Weights of a small transformer language model: width 256.
Each number is 500 + 25 x the weight over its row's rms, rounded and kept within 0 to 999. Layers, rows and columns count from 0. Numbers have three digits each. The size before them is the row's rms in percent of the matrix's.

# layer 4 MLP up, 896x256, rms 0.0397, rows 816-895, columns 64-127
094:576513506495515487483503495511531498461437493504543448522523524506494524484487506462524490483496505504537529498470481500516461502499495494510448539486490484486511515495517512506470543481528502
119:499513551426501489473503509481489529501456466490493498486493569515517530523536472474468537482486550532525492493467518453537488524516488476513536534519516505444478514505515479478536484502521530
110:496498481480476469491487496516499498502547527485532531522509465522487434542491493504486536503498530514557495505496502487517495505516469536497488553483535480483489489459480520520533497499517521
091:539500500497491488498469511515505487476522522513558508488501502530504527508497478487490505493506491519539475511521472477473493514504499460552505460477519522499521470494510489490534537471488454
115:516532505488469504492486504513445462554467479440491525507450519498507516455503446504495500498450510519530513482457501436510488551528485506503504520481478498500499523489462506496534502465470495
100:489522533501445480470495467514513528505486501471504482505517460496480526465511473487507489420466505506531508460506498496460512505452549532471514472525472477516487514505480509489496529497490527
097:514496542492439461556489497480497476484476484493480514493470511489522510508521490488494494511471548501472510454434498511497486485531538491527466497499587518498518501495495537489515478511529510
102:480540497481518453474451495495511500473480527506571515510497477490532549548484490422481490501509455527518528493476449518535480508464524512510496468505556497506525527476434512426492485489458501
082:470505517495489440477538481495482517502497474514542536486515523548495480503551486492479527517494545536485507460529486477485506517485520500494531448488526502483490528505512505521495519492512538
091:439532499499474501507505468521466481510497491521469497526511528483478507529491520544491533494541499505497498479530504543498520527464505502505535493492517455534505506508433515519502495545523494
100:510520503510446505491521488520482499517526487507472541464505479505523493508515485481533535481476471503554540519508445521522558499498533514511466496505455494498489506479489510485528538526500495
096:516490484516516488517482496477481504528508478526478487526539518495518504511484474508524491492522538508521469475534488498455497450459483499530489532490481505506488526473527477479533468479503511
104:520529496503484485468494499501518540513509480500532525508483481474549506492500481499470475469520553517525483517492509460494464522536527493533477513496469468488477509506478520480536503479500477
105:472515487494438467492528484461496500493496468511500475506482501497497504516514477519524475467553486534511510483499466473496504515539517503549538540503491475529520521507493539458494477519503484
089:504479483502538488496503509497450520509498488540508512519472458502492483513536490511496525507510539507501518495466507479504508529550471530521518576456543490492498513504478482506494541510505530
090:530560488518497471515505474482544496469488500512555533518516502475518491513489503502514551461495542476508513508522503497507498514492477535510508510496501483495566507480471490509505498467468474
091:474495480514505491464526516490450497564498492521494492517486478515514519496499432481466495500496500488516444508501510531473487480519487481495478487502512498503525529491458458500502463475529473
102:528493525471497530527505462490481529479468485513491484489572500564511525536518540472507521470495571515504495484509493480483485522473488526524497490476532478485495484482504485515513503535552476
093:464530475533507495476501482516493514519486482464530483517483472499504496545460527559556535474538493489532528495521496440449506539505504541529442495459485493514520480530512501499506509524484492
105:497484563467506510470502518486439514532511475536539498538507497481502543481509535497468541526502557520511477492484508455509494526475552488488478547507470510499515544529491493492472465488511481
097:491529491511478486487502502460465544528473438519441444479525470473513541497511482491486466486500519515491478497509487547476512480480555474479541512503520507487542519476517457506482490509487497
088:503517498530481493470517499446495521505506497472483465510527496520462501470515463481514566486519528457491478518516500493516485500507517532497504494491501528499505529456532510453496528487497490
106:528513492516483495501459501518547512483446523481527494521457484486518503518529514484528530481493454499484496480505483505474498533440518520491563551487485475468505482477483488510460518548451486
107:528554501474536462511501502500515512493510524505554491491483517518477462533548532465510507493497527487460538480490462458487476511499536488495522498502495512474528484477486491442474484469459488
101:513493483486494481503475475506490467481482519485484454507530543509529493492468471522482469518512521511516532492466443447505503477524495505482533523534465540458502515477504443466515494530500494
090:500509473503496486527509518499481522508484503511474483546532564510494488540519481490516528482484468541496500491477511519494500479461539499506503478510528500421511586496489541512498477518520527
090:514520476475522525488480493516453500532497463503503537522462471487504487547547503497469525493517504472505458501510433485495580516514479540518519491439482534492523501529526508481521530501502532
106:523526497493507471475469512479502492498494498481501503541529533491514485482516535509507514507498527481516499466491483476490490466496500505484459443474530520505536529510516502503522489469496477
107:490484509483513479483460515469460516471483504514524496467562517511474472544473525497533476533537499460518494521516512513491481461509484514458463447489544501518485490501473533491528467512525475
098:496575518513524441525472477541494482511520531543512494495493463483503495498494522504547522497586515489524483522534445534539497516540522449525482511491524493487495481474496470484505554504484485
101:491469514494525472501470498480530531485471474488473514524509527464498502515494506513504525453487505490547500473528512482476535512469513507495509515501513463510503477510524471503474517467527458
099:476565443507537481526510479561523516460474503521528490492503521522480554535534555477529490505503484443529559485492510461504474487543488511505496492479524501482538480494474486493498492475507497
103:490521504504449454498521482472479515498477507454560547513486503488511492537542458466547493477541470523519469488502475512523477496511503514524455496508548529519529491487487541486517471506478497
107:518499519478490497475501469492487548494453468509500501525500451519575520513509471467511511494485494518484502449493510478485469490444503519502498505486525494488495513486461509516501508495558487
113:552470483498493488464481516525499479520477508496503511483489524470493481508536486476480408463501545515497512508491511486523506515562516495551447542471487530512546488511479501434507515516501500
112:539488509484541471444492498521469512485494485539488487497504457447485535544523484455499545467483548519530502491534503488503523485499491498557517502483500466453457472531474529456488497484453491
094:520498505500496492511452508510485489492444476492518509522520463533471475482504507518473536516506505516551518456444471478466520487503523506497488458506506504500530510519523489498552528460541512
090:513453480514525476550482479466482528500489480503492456495541525491512516529537497479504503437523505522456510464524487543527447507440501492483514531465485507478518499462519516572455515473432505
118:541512526448467491488491481495520475512427486481516550489522457490497509497479471517503541481495511506530519480516486498455511498463495515533491531506502518489493515487492517497521465467534494
099:515530515488500503493483456485485479516440550483468513503484504458527435483512483507545525474425550513535470491473452499515540508522499499494514545450492522510475488503491507469529478485483464
097:526487530474505502521472499494492484496509483456489515472512488494514513526488477529513488491494511488511488496510501452510541501518482476510492487516538535499515527498497531486526528502497509
110:489528473491470510541501475499514474505486515519535517484485546474522486513488529477500503448538489491516493474504493523501494547493517494479521534495491506477517515454490499538537589480528499
101:512549473505505455498517468535508522503460491445477507521529511482516528555530529465509525478520498479536517517497467509488490496509477536492472477466490494529526487484495527530489461530505475
092:499530490524517468486488493501526539437472510499490491498511478492493531489495511485506498467512516512515514491516516484493482507475514510506514521498518491515509490515509471562451531489449469
088:519525474496460491464494508500506484541485502497485509505518498494529501514492523440544500513460495548497518513478509549506488495482522519500521458533556509438480528464510570467495463499518501
093:518504459480475490519479538511496526468482519466519522529495535512519510509510509482504453462506510482513532529445471536524528511480522480496541466500489491498556491474497490514529529531540467
099:483510469494465480498506447495485484472479475505510457456504482519522488510446530526493518508567474456507505511478489505513544461464515541535537514530511504512501490511504518491492485535517486
090:546493516488545546510479455543476488478452454480494487476511449508509463527508462473480525471513521555513454509492474498499521479507496529481499521503527485482515485505559518511509509509511495
088:532522483508496515537472507532493554511479494528497481512501529507487529511470519509493523491458540474483488534525498497462511546553498511494455504421505525494482497496507514482533471478518510
105:526485531512512450473484510509524497498522520512497502478455507480493557501485488536514488491513522478528534487494494499508524498507505508523470468484483469490497515459518494475522509503461514
113:522517525488461458508500464473495512512485482490518529491491541475526490510462466484492531458513514527483472485494479477524512465536496472535534573529520497502504529482525526476503521463541468
094:525525488505479469473441511538514555494466475515507486526522484524448496537463510511471511489502516473505514525488503442488530480497543551499515507509469504513528500487516525489500459467476488
099:472504515486508511526517499545475522490502495496542504520511559442491519523508551489511547488528510485534477469482503530507504513451551483505460488502512543501505549545501486524518523526507522
108:529516527479520491535511520521527501502478459497548508547518514537515514488517505508487509491500520544527530495450464487452506456483460497521548490507557458487522538456530495492501522491520469
091:509512525458509458470490414513479536530482522475496528498461507523494522519501555477453494487496499502496495499491490493492551518551468539496470474507505477472552479488486492476511494498480526
091:506485494508523487531487508529525509496516508502510483504511496517501536511493526452534513518560492507485547529453499529450501518541499560514512502512495501492517514486546461515523544417534452
089:541489502439502482506491481492475500473475502461533482508503508512527496509489502473466480473487561513478482513504493484510527510493515497505570519504508520495494510530507516485546510462488438
102:538504512490504453479483510501486479511528504497472488491500476483512487524485527527491569499473562483490494446529463494498508517517500512504509501511484568480539517524472457508526499493494488
128:521513503501523485452535487506504507479509486492512471507529484464497487543492490512501498537489514538500485524517502479496456469518540527519503469503546547508557515459471527511521514530488454
092:545527481541503507513519479424488464491559486500545518467534473518514464508517510482504520510523523516484516504478535497501504542443493485484519508506508509500511499491525478525530539488523488
111:520509471449493480436480513498465509517510472474529536479494502478512485493481458496490471487501527512523508523460475490506499477529458505494483548482500512527513469489529524473513515513524497
108:519496490465505501455546505498476500540500493495541537524511542480490505540540495499515451490480482539509563458491492493528481507511523464515508509476518508499490530524471519486489544533517500
099:498512538466509481526495475507506517501472515433500518498470492477486520485534437474505522449511548514512491497474501465453509518505471462528500543490512523479485502521512510502547480499448500
100:514509513469467485527501461530510549513440487461506504533525517522474519488499484514489482428506494479544509496517539498497461525508479510476492538517480519510502508505525504469482507500498464
110:517493505474527488472498516473442513512501467472470535521539487534523483519510452515518525524519479528527514537540508499470471507540483513491478495505490532474492484491485531459550450504488458
107:484491440504512477508446418485513516521507497528518521529543499500471493521493506475518476496484523456535516477515457484460480495503493498499466485463513481486508537452508446478512505481514493
097:547524468477504512483476477465493527485464455508514491530502481459535509506492476497489491525490476500515485506505507476484473516505471524480478515495498536528508538515495480440504467483546477
100:507503486494507480477461506534491487511461464485508490469533539481540511535526452516525530457489533518526454508534467482516455552535522468482542513502486511451496495508516500488522500565515491
093:518504511499467500512491528482487486529515521480498444492516525525501469513486475496519466464499517475541510517526519520470530511470522494491565480462490493474498514458485522465518450427474486
096:537517503471465523517455508488514507498459470511511498452560499486531493512497477444475528484495512459515506493460473493522516485503537470464506528529523517452537446494518548445516492537532497
091:532482513486519489477539463460447505519534534513528499500470570514499529519483495478537487494460515514488533511444493509521510489527495453528467509486519492515479496508448496474491506553500466
098:493502464483486482495490504472517478500528514465478493539520495459572469493484462494472492513500518519498476500515466452491487482469495508491510493507483520464505471536478501511501500500507501
105:533528534511514479485467521468531493523468528488517487506516487495501490454530473474500521493515519472532506548497408520476544509488506517505507518507468506471493498470506547531498477479544501
118:542548489494510477431502491518516504482422479492529477563504503504514517503470479527490468514479510510532517484454498464503505490505495506532456488498493476507460494492480527459530521517476513
092:519526499476550509541527499475492523485521501508510491500480507500498481517503468508491496485498518496532522518479503476528512518540495472482507519526518533449521510468514503501517492528499479
104:508494465532509472525483435514480505524486502506497489522508530516502462500488475452518523446539481502543514463502525529466474529502489526512481494482532480494480528495488487481509522472535500
088:501491529496469496478497510475495512495483469480513476537482447538494473499493464451483496510483499458540536474512479494454501489490490502550486522484516523545524469495475542490503533469519475
094:481513497469508444469438497509474515471491450513511491506458477462511485522459516532513518474502504528475451480459469491529512458501502494512467488509536511517511488501531514510501509481519513
113:502529506505495479497486492561488474522475508412492513510459494492499527459468455475502496504483510491508523493457507483469485530484504484511482493501494547508477504487448528503545491488527517
102:500492496495490503537511445544508518481460496530503475459504521494500481555496516523527524424552499507523481500503502500523502466484514506484532519494518487486496486498468480484486514491559520
# layer 4 MLP down (transposed), 896x256, rms 0.0279, rows 816-895, columns 64-127
100:490533519490514511506440537474505540548518495524475535529497510474506498523512509488501532516494466495496540509527492471474469528506509484492516469471495492511524491475489523462569502535495505
120:491481507511508508523469512497517493501492492518493505517481503491486510508478523524483526453475493472523506519492523496520440500460508475504484468481551514492505518524514530511519431472487476
097:529538507539480496480461491508417471530491522508513523514522474466491526504487483486541470506505530489510503486503477469524513507526518487513491492507513456489490554493514476507481517479462498
088:455508522535478529515455482464508492506456495527500502483513506477501479498477495558536519508495507462463465493477553469481464506493480528445516530498506470498482509491543476520501484539486522
118:477516510496485531474518500494483537446499515531525458509536501493526485554527530526552500485492534472479482484529469538495518445509474504521515481506486500498519492536543500519495514531527466
106:533495527531534499551542506502550503489494495481500515458504461488521510515478512468464483542491501498527501552464485524551537480487527493509498490467498514495464524506462497483517536483520448
097:511499525521548513490492523510500514486495494537508508508530524502488484519525461467498481469493461502501475504538513530463483468494472487502475544497475511494512476512498541489481512512530454
101:514477504520487514447488511504474500497488475492483504449517498479525499494485498517478489451467527491532523491537568497485506492520450458469510498512484458479471536526552497522497548470525516
078:508501538495484500524528501476534545495530548455516475494486497534515492475452493552519508479522448490481490520472509500460497538532501526472490534519542509458533510469467540510476498476484467
092:521522552497545564493520520491513504490447529500482487469469520508484517478549484511522531523506490473497503474532477500535480525492558502467499491503489534514491483490495490456520529459500491
097:463477545487510525484469528529508506506477504531482521535512492523555493500530516461491463495529481460458497520514528502425466510483525499487518537484513473476499499466484480480503512482479518
093:499492504538512508471508493484501538498484476478521521509509465491480461497492519502480504533464496505463486528503507525480493536483498476486546464512566491534533488527505504512452540508487494
103:467443490503496531510521471496471450525457513444486465520501521506463508487534490484513487520509509569525504487467504474511484452529478495450498507521500478489482512511530480508505512520535509
098:489492472548518471502581501480501521498487497443545527561518488526505508472512516412534486473471497476521491511508495493511510546550471474494451510525507508543503514494462505529524540493455530
094:501506528530496527498475473509571483518473489491460511495549488443548452521514467527538492522475489458462506518541494470547485504466507492478461499525485523501503452484509566512470461502494457
096:468463508491484498487506529550484520527499467438476446540501506512511458500505479525490480495528487508506476492503500516528537493494531467451509475463492464491496498497476548472475544507513513
082:508468511483498500487448489494526521500500543518467510547514511452504475506499515503494514506497486484491517529491470460513518497497519553479495514453458502503502501489494501524480579494470525
106:469471530490489549526498538494525478469524510535499497481473533525495517490476510511519449471498476479513487473497497504546509499449544488506497451495505500470470539517491502466511502509486563
087:507514482463502485492453485504476477498527513548474506483495511495496457478496510526479491467470537507485461473498470529520476467474503459546520495483496508469536520470545504466476485485522535
101:508486482559492515484496474480543500526488508490491485513473474483543461525487460537521497514527521511525512458529472476471502517527482495455482467546488523521461514479523535471544506531488505
097:498452505499463476501493526505545479493478545476516503514511474466511471493508524511472534454486507499511505476534498490526512484511423498507480493499484523504441519494477532481480515505518505
086:504532480550518491464530518479502522522530519490504484548506493562523475476523519507520490460514480466496532482477489539504494503487477523493521493513506489542548489488506501478477444491505509
107:512530528509528470491508477498477458491479488583501474481496492449506537487474517494488492504477508502436435489476521491513494516523508543484525534479499511501510513497484499467472497495529482
114:495495479506466499511492505531511491488469468459451492474531514456512480505492524483491491508494527520494464522440544472540488513516542481524497476518545495477498515474520490525524497507539466
096:503495528526502452525492502508486461500553505471463463503476478505498534514511531530498513503484499546500475505511536510485504450497510519488477483524505509516460530506523505537515493538511531
083:496478536489488499472490499475519491513512542494521501507452472456487489502479502480461540500531477483518499464508523555515501524510455527474487463476467489543491448487511484497535535463503511
090:499491512518431479515469499466476528461494492521501484497502495538498486507495523487576509507496454480500518506488529462526434554553470507482529524523479492517482496496495512507522475478489508
105:486524521492524480506482545489490482522486512481475470497489522497497516496447466483509507490535525517510469468474464498505529492491497501506508520492476475500470466425526476514474518545542503
103:501479520508502506487435488506440510527526539517520512511482478477496474491494434476535474510496493539502467479457483519548483484533535480497493478558498524522470506542510526460531505484476490
103:493465508484532532496537529508488439468476497513519529515530489487491496490458515551495513533454443485521537469505515522487514496478495540494491507470534479497492532477518516496469491533518513
096:493501534474491507478480502514482515518481506474541525494477508507488504477490487472480492460515488497448507519535514490490516490473474484484476480502522556504513474538500508487556486509489531
103:494450523501545469483526532528503509505504528523485505570490488468483497461477447511478509489489509518453518518500459504498511461519544502490490492492444469465500499513522506441469498482481497
096:516485423530451495496558493473491513503535487462522511510505477524485456508497473473492517494519494487490464515469500505497479512530478524508532511553509547517501531494471520490503494472482540
109:513512491558526520473529488498466487508533556524542498491498491472484519539483521502524551499484484491496466529470518495496530448507458524485484507553520526476498498486539499506488488463450511
103:490492494545497526513483508483479515468508475477483495551562536502474474508551499548548503519518495536480540480498507529554469509494521563503491509491519510506520499491530487487554520504477526
110:476464537484505522542502494546530540513503515501485507460497527479553508475485486495506464452462536518490471491496523542499466491520532515490513486536498491518452464505480503482520454561481476
100:511497435503526533491501515504526533499513535521498513504515508521500483517513492487519482551483500493499513496445490505488497463499486536497525478505515513544504549475494521473509460538472497
095:494532540502485541423527497534513463484483515511506483466477479498480515501514527523454503494475511464480486508481532436490535487542476538503480479487480528509461512508479475438484514531507490
116:458528488469554510484526488503524483474542475509526493494523481467523493475483495487521548496436506529509473508481481460552513499500477527538524515516490499494481504513496501480477457504463530
101:457498474530497485498475506543581494472505505531498498493543484481488544549500510514477518533499481472489522487485526456471477460481480527492507478487511473474512491488514503482484479509506533
104:475495481485491522492513537521486495498509502496513484510478474484538464466501479455494506459510463508514455514445529523506505493497468512482521502512503481482499493500492539565477503473494494
120:469529535476528524492521475505490453512490462519501480483491544504509540503504489487461507505461556493500478512501555486496487526462497461532522500486492497488495485520515481469492503494532483
099:482493529518481504471528510517466480492500492508517524540453510457510522483505517548508518552429513505531487552478508446529523470486492501507503500499514491473494514500487527437498539520513526
089:490512511464531499512514501503525529509508510487480513476460539508494521504463542490488498485476514471468485496525457527473492484468485478448496500495501465486475528516506491499501449523500529
085:507460500535522541541536489544463499488493512515490469502464475518503499500460530533480511466536450508457514505479491514479508523513487478491506502455480473520437487500491505488485473483496482
091:460469525455479486497488475496481486503513528484480498491532487495494547494478498546498486528479522515477490509531496490514487504512479454505514468462509551494491492532540466495477476474534533
100:480526493511478550485483518484499497539492510463492495502517510493471503492519519535497514517495470515481552488443490512517475564500509448477503484499517459490479533500480524508469507503469493
095:432464504520488535490504497475559526458491490458513516522489529497535493494459531462507510540509512491517542475482499496503494546495501444527507464506484508503507480519462509519489488516484477
084:470494503485516484422458512463459499484493484496518498516493456508497488535514481503515476513525439515518501493488484537516466518503493469523534532465508507475522477480510538554517498482509506
096:551547491532492514539501489497497514469520483529510492504530501503489514500516529464497501512483505512498521488527467535514473494492498520498482485499453507494470478523486480518497459506475519
113:490507500505538483487502527530490510502526489500527531502490484542493518505490536483497515461526489515463458488436544495489471500512479511486487529518504482488505488482509521540530507490466495
102:533485493472537523496551518486467504517532537527490479494482456521496510501531511505521512482513468525497528483459482575519462490489463470491475520544464499527508502486498490497423505489479518
091:491489502513468476471457489491552504485500488498469508510491477500532531486456508520520524489484496513497503496532508506476528471504501502455518540529490475486485522476503568517484468430467503
112:473468527451490487487466521450467450516498522532498451465490502521516500513469510501510495530470490493466522478504507514458451514510512506500503522527466521503476502559449521493492482508491509
089:491515516476491491496492512511517455521507459488500495492535504502527459482496528527527479487524495479449518492522524513549500486508509474499553504465527546482454507486567518502469499479539498
098:456446504516487507507496519477502493500485471487476550512507491476537474474520463535477500441497473522490494465493576506513534500464477496478499511482516481503471481496466488466515489542455491
093:491483499520491529496483527526461500526463461469505498529480504468470532503514502541515520526504466518476516513487503482496450462505451520478486456493508515527466489486468516461463473538493499
107:465515515547468520472498524515516504480491481493485514508468472472515510526486491477506464504489482494511474494524505451488549493492512518429527497468472476517489531511452491446486451486466527
124:478531468464502495522552514486497505533511502489523485506527527526513482468518471485489536494548518508478477474490492500462496503529467529506470571534551504509450504514508519533517521472548506
095:452494510508503504482516516498517506493448465484473514557510519499496532520511493489504480530458515506509490517521513482465443485549501490483474543466496461489495503485476487468484475502500503
110:464505465480477512526460470480487464492474465473502502506491474501489541501471453486517516523488537531502509516510487509495537474508493515464476493502500494501528475457501506465511492523481521
098:495468505495535433477532500515518529464488475478486487502517451474486479503474482515525558502515477479504464540486535555508486497523484506463507474519500549527516500495513485518503507478485529
100:489436507519491526444501488461504471490516489503508480480476472460474524503486519468493478540465509476459508539480461500520506487510569509519465468470504534537556516472481520515457508537493494
106:486476496516510517511480529447520511549541515511481500521511535514517493575521505505494513510517478496474507506481550492473491516484546515501503479507515458464528503487459516447487534499499577
107:529520504470473500474541468522531457549509493523487493532483478519547492497508506511507550473543509466507525518493494504500522553531539511484536470494463535466467490495472539531517545488512496
106:549505484476500459475475521481507527512479476461485473500514509492529484526520469524478527492502489482535464537517539507473526514546526487487494490498501498518503456495521507482528494519501490
099:494517516499449519468480473536479472467501533477474494490490458520508433486454496466507512541443547493496487499496500504495504496489487463465460490495490471539497468522500510507518506521513488
097:489489540508468509498484488487537495516513468531483531515486475509502534476488506481448470531519477536495511498525498484500465486513543496481425500469475514535505476532414513463488449491472511
086:505509445479522521457491519463520507466462474511541504517531533498478480477515534483476511475510519483479532486502481465522473489509446535537522513502499509522479467521510503499486551509536441
091:529467538500500518488442541504506479488489545485529520522495467568498483501503516520454496482495469469467445549545524541524464519509466473496516511489493530492500516520531480508472515481470524
089:472468517549492453555554507544472486506506512487481478491478465505485512522455495500498565535502483513496486498498496547525546501471463525501476501478491496496511500511491561501518508505480528
091:506506540485486489496511492495522472483511511532488487462488535519469439551506514525509475510455490499483484501500501559483541488526470471541528472519557503534503515510556537533467495503483513
095:483466505510516493481473544499508522519510485518524513526505538497469521484501513493497463492483490515489545486462490477527508492523507490524534492467504517511462500493487508491475541461489481
111:484527506500471541513448528545541514479504532495503531476517465487552465518475485460499528506516479498522512498501496527496498475502499483456497498508501527466516526476546507552500482522533502
085:507490496519455504455508539493547485496507476444484470525506479478504533466521508466493541530518474476487533504488468511531497515528508459482563462491496489507513493472534516503528526461507526
108:482498505496548525514505521524518532485524532546496497504470481516454530475516528494470492494473442506520502483497523512478522492514522499477504439517435519531479481505518495468462468508493542
079:443491476500496488515494500499509498514541495496512498459494489518544552516477519503508532491483501491454469576508537552495510493505561493481514459508515518508470442516490529541491487529520507
093:518466521532495524506531510517497469479524539479502509511492506520472514518502507534507508513497519495491539483462522486476510521503463487466531519492465528523488501513493531475517500557486524
122:498513499511507528500513485476517563492506541546500501516547504454512495517522499489520494517509500468496466455485493519552519423523505515499513511488501452536526483530551478470457486510497479
107:439498537498480510482456522535497520498504530469527520515483521509485507507519537539515478521493503503476459474485516538497492520462500491524467491499518491478523451541474528501528494505462512